Part of a small language model's weights.
Size: width 128, 2 heads of 64, MLP 704 SwiGLU, vocabulary 8192, 4.43M parameters.
Architecture: LayerNorm before each block, no position embeddings, biases, tied embeddings, normalized queries and keys, ALiBi, capped logits.
Each number is 500 + 40 x the weight over its row's rms, rounded and kept within 0 to 999. Layers, rows and columns count from 0. Numbers have three digits each. The size before them is the row's rms in percent of the matrix's.

# gate: layer 5 MLP gate, 704x128, rms 0.356, rows 188-204, columns 0-127
# up: layer 5 MLP up, 704x128, rms 0.383, rows 188-203, columns 0-127
# down: layer 5 MLP down (transposed), 704x128, rms 0.154, rows 188-203, columns 0-127
gate188 102:578542485498489505518495467509476447529503493502565513525471489513466430494452532536452440455495483502543419484501552462488536569478534532469481500490487441528457518425464474533451416489565512489530534571440450473513543560494551584534507477413508467516402525512527438480560480493560430521428552482431432484528474501542455520448478526511551516481502521529530493538516539533507555571495
up188 104:488557519490510495464491463517543552526549538507486548491586457471508479459481547532484431459477550535460490488524582456562525520513516455497481411450517433490552495521504493462481493454452530470493527531513450467525471516505533458515531416507503459541562507525448547477544562448548520556441581540478495496502450534420430585461449504424506428520537530479524557453494452484569529536501
down188 097:514576535587483478538457466571471500529489542511509472494483465490550482452494520557610549479463525431523438509560482542518532507427510571509598490556510472456484548460499448492520442500525528524472433540500454486522531458517473509534513496469457467502424475487475477488461479427511435558488546471449479536497491454532460538435469545514511491509560535560443440470461443559529537548511
gate189 116:487489474485556508547536450394462558464490532521475524479507549579532554436442542505524445494507524491580494486478474521446529462460528548470459575477551488459482443523509499479587499558556539541446511485509443491453492476476547535498462512524518448492554494454432489439479544504413497490454457481502562523495466478525601589538515439503527556468496485471503524492538470471496496447431
up189 109:497465474523435505441491466518534509555532489441509443550502451479506499556520428521531498535490487494427518543559517485471481507496486462447474484538480549461468542486517447536478517479490465427556497498571445518534428547534437610563482443488559477502474576479493482468538488491486572508473461499446529482566507495467480450431531474549428430433459458579508507429516502480488562547487
down189 109:433560492546495492435511445517548577507461542530400475469551502517463551548512470518594479492487519471537495534498559521486454498495509475567489479489508449481556527481562471463478543453515473475490483492392517470493474453512472580478515505510504515465570507605525536533445498470496535469491522439547470476470549374539491528467478441503505503517504567479550573497527444543486498453473
gate190 095:463538523563477481533412477459532503463460485447517522556468506523498499532548484554427460494477499502451565470480502519459484468451538523501580487459507510498517447474489606508548522560458528471467543426385535494482526519495509481448428463533496500550489598515469503483462521528445507494425480462514539497476495557462532487519530539497429470448459476505519531621447552490458538492533
up190 104:452551465513471497510482462457448483529482552500474552459446494467513501519501569466554493402481495482568454528512503519509478545425484502500531576528458511410534503558494504523470513496526489462582534513577539526395542476540565510496525538519441489460496489581480564443579490526465483481529561476549607501513526491463504465486509511517503545495490453517484529414588488477522530454461
down190 103:512459567468588486505470510503488548483489480467505477558508487512463458489538460519482488546578532538403492462508497501499491496592420478465456468493523479550539492424511511504569461543507543524422554487457506502577519541464499520490475437481501465528491553484503522548455497505487529545439453529541446478448485462477497482523519457502539505497444535503551549605350527535452469536499
gate191 093:481472515489604535460467474512440504586419541522512502547468512544533585520431522424515556467490474454508517479554558527450580532541527496602458493543487531513514632531471521504487497546501468550472550501472430437526479512436542494480475512490498433427486517506483506485487475542523516487455476555471530558540515471552521528480499450462442458477468541439483486499487497553524523484490
up191 106:460554500535526477417518563459615499567523525487517541513491514514506506542520438515448578525439438558507509489582522428508482535548535455478497494589496573453557509514477549548474459528529521460414539502460441451458469523445570518456506417498569471494483497423496490495530507533509536495461454481509543502520511552480559489471521497464518514501465477513446545512540421474508518497537
down191 106:491467489474525478547480545506534535587486529564506564473499509547506519467548450454509497472563415480603555488410420449466473487495516565448515487464504540432577506473489539507529487539567533476500493533496486450456501527442471507488471504465536515561460419457522459477509512433526495511535544496521430531512502482529427497556509479480552515491505497509431511458635523459505517459485
gate192 105:516529533596512502480504495497441510500551483496473515571524487522436474531451546561522511444462525456463517498574516518412435455544454587553461501505509589511506508557450570535440421491432494555501515537548505478511477545487512491515507493457559514544504488502518500445526568521484472459540539499499521497519425492537428443504503542498461591536431493424490460536458438500485455503468
up192 125:548483478472472513460482475488476458493488489485546448491542568400441512418515520509457457521531476420530558525565523421440560471485538444506477574474536555526544484546490461541516461493477566563500524593556524487489497482505514562423444511499505520495506536459461482549523456529544552420556530479435512520505518480502506464521514577460493476559523504444501464484461490581552479467468
down192 116:464506533543445455484471530546525488426480463510528497519482453485486411516502539491502467527459575462568509487480444450513552462460469546459479515499499491487555479538590602473494491490530533497454503424495488451572480556523484502518473500482509431499476405473532584462504546563516478573449475512498544486543497459520470614476523539551467523430499467520425523526520484541490484573477
gate193 100:530514495496476434541475437496438467508549509517476537532476477532490452516526469454515516495492500540535438501447513489413425538554401470539556462475511496404524484563481557514486482493540502524498501596456460515520539515497506515574548540491495471512485523527500499392533503461491448485492499556486557503468403560540491483525452496572447471507447551517427494538570484478544473570547
up193 110:485546560508572511457482526512551591541445491508528483557488539481548515554474475495481511395511504465536496535443414506479506540517505542515451560545435551565439405496473429568461444538564442509530482439512508432463447459570558555432482516456516507516524510499478494473461471542494474507538486453523471488444495467435515503520520521482532554509501468506493502430501575507491527528474
down193 099:506559487435480517515465482532539547484516507524532558423520550513499479465447516585472483568507510483490571445549470540499502505483490465505430490558530520505515467465464469431378501537530538456524478498529502440508568415524467513476457446518554568514442447449516598510442473494487490483532443498521463417529476479557529529486434557484488601504521524515498523522479470536477511531546
gate194 097:480513505548527448519572511505511517514512397523509519521500485548518486540502447434501531471557524486459562504512473484494528450521559538502534519465466508445417411496523492512478487582478570417479513574481428503534497509456535376446499524539512504473477527508517463486518505537447483451466546484567473570480431455439582542495535503527428533534481517456545498471418529527472490518496
up194 100:573505503414449506564550428515479477515508451500534535538484506441561581604478501437518482497519492552525493561483480574517503539528426535552499467466547469465473505548436518526539492479501403528450420447486472552534443531557494480499460465482433494500483464517474537559540540445511484457530489517503458477542612436518478538507513543492472507553552504539456520472497513471507519483495
down194 094:451512560585558451517476499517530507454419525465421473469550456498490461483529439569578552507462469518546438440418511504463528547434481451422494506493457489560492469525463532554552567499499540547563536527495514505553551516518512550497513513514508492485482469454493513455491471506509544551495509445444505521462448498457516503478555516505535465498469482540565427555499455522603436468486
gate195 088:565504531523410548531412483517493476573477453543526509513531529471483528554518487506491495474462557505562517481490436513485517523559530492418479459488511513498525491442512449540560525615461465434484446481452518446501500559479540558496535450490563492488482531503533534514528397434549519517493468494503563485468468496460596519497543517508456436461442449502468577565505548497478469466503
up195 082:546497499509536513537513534463534523523469600535538473479539459533400441516474433510451483596494579477510570496584511539531529500436448470519434516523518458539483498511461476491521470506477433507428547497506556493451430501494478465534524523479524493459541487440466527515489439530531503575497494532545490407561463599540511521519504525460532578481491469491507453501523430441531487471495
down195 087:498542469548373528481467520493532426536532458571498477535538522488498549551508512479449521536447541447550485504444440484516525543596535488405483446505430515519528504492495503528548517606515475473474459496465501529479511571501495577499537459475503490523487532523566458472475438392526499459485513472498556537473505450490551523525559511438450497472460486500458587484473476533530503505468
gate196 110:581515481511521517514425444495543514486430524511508387536531467472511462556503511562421503536538488445517556464501525475534478437574478473497497579443476493508481483489544574448479533493458493602534432575467556512489468544478472514440494495455578519474540473468475430505523479470501530438494525455504438498579457468516493462444428492479460526527512455500527499559466552501527489499491
up196 104:534506498453504524557499488443563494581544606485496430448472515454563420527447455521508536486591524521438503515553478502520523512457491520539515540426539475495468466452497456608560483429512579443507498503454486471526497485507481521450542449462518505466533513549420479532511535482520547522472487478512507500476489498502486481466544559479455493492521503528499497482559461483608416431474
down196 102:528421563500497531540549539481414566469505478467537535503536503482500515536481531510456493516449483527534513497545476470466553448488546506475509491480408482524463524498502564426490503577488414506463501528532482490484475516483520472503510502437543511495540463432582482461434455456589485521473554509496398522443498461552462509530475540520551497555511503422470555543465567473514599542461
gate197 114:450540535516511471544572565513460550501464486462544433460459451462475470461486463544463493496524554411431508563471523506535529554458509492482559523522548450482470453523570515491517589517471523524510476551537433537525468591547533464586506486504516399551419495484538510554484529489503533508485503449497496542503487443483520559554521483581484480509520463472486451545483422509449468489529
up197 107:476482472533552537487411450480519532502532449503583451458537524494507488473484541473466536494481508423522493453473534564462548505474555580493518505455498506385532503477471485557433494554479498552528516496483489510546472571468534460495455515462524444522499540470512503487484397523472447478488450478373505470470476544516454510503493534464474554474544435585529521475498559508561450561528
down197 099:532534505525571466519522422463473584552452531515466511439538541567521500517496492464531558524539504511460491488569472508515497454503476468473470484471492488505473508523509554537473479452486444518461499526501554447543487508513498426562537538429403519511601462454472516505467458518538478532452493571504485547445529461379534598475540419506561470543471499505482493466512568499482466510455
gate198 054:430430508476472518524529503553478509503486512496552453440506429450483459478474474477550601484497531539518533451459490531514510506523515595520478432532389502493528494473506428524579484453478552469591456540512548492514441489499520477485458461546539483531569569521449543484469415505483563471533503516511432494446426506510517461469529503556475431511499475463513531547506515467503550433478
up198 057:498502426468547537486421475460528435539558489553459522531463573517500513511477528540472424516516551481468445520520521456512522562516455460426425541478618485474479559551417508531462494513504454488470474411471458513506501510513450521575553540529512498509422434464531483487511579502486488536521436495443543441483506497482491505502474446412507536470484556502491463480518485528541461529547
down198 059:538469485484572464481537518508486581531474491517536499453460532533465452455474536526538534489476540475477516503469545429511552494631395560487503496469432465408515487489498481604554495510493518508496538470465536429484464505514525505556479491514480506520506468558438467495522568497443525447517430518477597436491526560455480512497516538463510482519470554539468524450511439510559506437493
gate199 090:512536581569517478591450498513482532463558487503491525498464507569487491553519532444530450610478460536499492425567541497503524512491493478450520531514491427438453511525580545543503478375423482490462510504462519609472524518458510495558508488443479527546451465552516501479485505457484474541516480473486492470443403497501526543513461560547497518533487537517505513547467445519497461483481
up199 083:523548507550475502547544451483433517478511494520560491427459533548484531608526502428493467470457493514487507450530491478549507459571507575471450513499534452453458512501572524457544457468525506440507456489444426546526511391535492541545481497543531476523472497499576475487488511516517378483600492488490521469487465466446553515535526493530514495526540571514444500555473532461478443511494
down199 097:516463506533473558448545422465531492495499523484551527529480473510514493462522516445411511459574523500453470558497529440517457478487499495505411515462523541517448482452433476455479536534546538490549491468499397502470504478575588449530545499488522518508528470490475458498451530509470529543571513539495507513461543422534540422549518502478505476435531475496578532548468559460433588489553
gate200 106:450479551445549521537517490539438504526621554460532580477522511590516496490491522521535468537540488507476497446584501445470482492473505425509465548453469514514500534594471466469492474479503515509540525501508404478505487488486486540485487467450468526470509495432479483446500509493545540527502480433524526472458503429497522426469485531465515503609438523507560556527553481579407502517531
up200 096:509501542519410476463484546545529529552464507512485445513496425484481478567429457443525534538452470517566584584477568489486508496545493531474541445555544451504547507432514455479465509517510562470520521467465543531524548551416453485484527514524527451495434494530517462457581474571504433474524512496569518482512474487609490458488486536504524433557548471487490471427517514466502477492513
down200 111:464541550490474461420385570474491516530507489463497419457457514493442494414554483490471510520502531529484457534560529514556556500541471568486434564576505509508479520469497541545526451446480575463578476445509528510462476509415568471453518466510486522531529479506439523503466512532510509479559478503479500521545549468533448493571508530508508537478538538452526488471449403525547534508453
gate201 116:502513524576571512526464454547521522520477458540516510494510499528511454520482487414468471514464475529531415598500598438483483446451498472504495524548517458518410522470412540525489492504553608438462495505491547529539469484510461510474470458503538491494497519508502501545470606506497494581481503481514489495449460485412551523513515587511533553545467492547540481553523427498457463495534
up201 119:480483507557501493461546513538521534436458542517508458445477586459503475473521495527587456507550524549491556433446477514555520574485527490544531534445480511470489546438535557474433508492550449465492515518459465428441466458410538437466467553494590419499480573528448501439539479583558477477524518474486557547455464505559548467498507454478514469472477502519524491489513528528478518471484
down201 123:502513539530478484497498500447513531543481487491492466471499507446505442478544475541511505554497508503441542469484579470464524553640441421516506430456425541492495488494502453540567546470500455460496530516459511507500525539523561538566539587406508509472475548497490507463528418526531502453580543466471464428491491470526488510508535504459528497469523467473458556556520535407571491518454
gate202 108:484470457493481597458448505490483460481432531537507496480459500452492526563472583495464520488519529512542502505528551476531555560476459542519515503515522557505443501482523550494465430528530553469449511480458527504492486511471524463461467489505542437548506582484470471523511448504462464536419507510437524476517543445439600531521512477527505474538477576502627552492547449419506576559480
up202 108:549495472451476483481550462507438519454452512476498552534492520522423568514489500521465502459493462531524570533475493587488473536462533501488465467472546569621526559465466469501423431546518538471520541516558517521433451418511542506486544496498511516509412504427518443498527474507425458497474491500506556445462480505439546467491477481466508457506467503482578503516510471603519519557554
down202 112:501481463449412573441465470504488476560430456539471564476505450572502373526513567518512501505481489509596493502419494472560518548447463482486506482518529598494447472531536513520486464520489471466480530516474568506508477438449444467452503393446493559503485475520520525542483505494498593551462543522460504509474523524444468488522525520505545495554553512523493542499572469517517499505514
gate203 107:514511522472487465465484516519462529522514487433490456423518502475515511541420521417456427480522484541454459515566477507490484505515504503505462476441549462537468477522524491508462554416440549502499451470581407523535446440513497552526484454470484544507490562499482565542524492559520532508468453501459394544546446492562504500527539551472536508540493516509537537525484588555424567549454
up203 104:509430479521563498520559590505448512420488533499509434482496451487547445496481570524511502439528508480482459552533431462379486522455543573494531579492440514618479531549481496517495550511527535461559549425491495494453479463486489417510499545472453524497555525598457495526498525493518528462518467479523456560528463509482505509503513533503494566477468478475529468498540477493550507541455
down203 103:503617490490496534548492463385471458551491526564522586585547515463436492584491460517508488528523564482522463463511490474520510399517465451524493439501480453467504432479557542464528513492443475482469434476544504536545481540478513607487452525577526490521503511510526562469467524470531456425480504533482473451507517454540501456496534488487497502517494542542518515474433567510463480482484
gate204 102:518481456568513435541535612598485448562456518539519500537472541505512496487513445493542516477495561544494450442554486515469523556522470439539468459409492450492550412535498488431389589505534477471535454493439470485506519496492492425515537511440501465539448517504538502504537466479569474524489539494494502507533524496476520455494467532557491503413518520511467494481553459494538543544530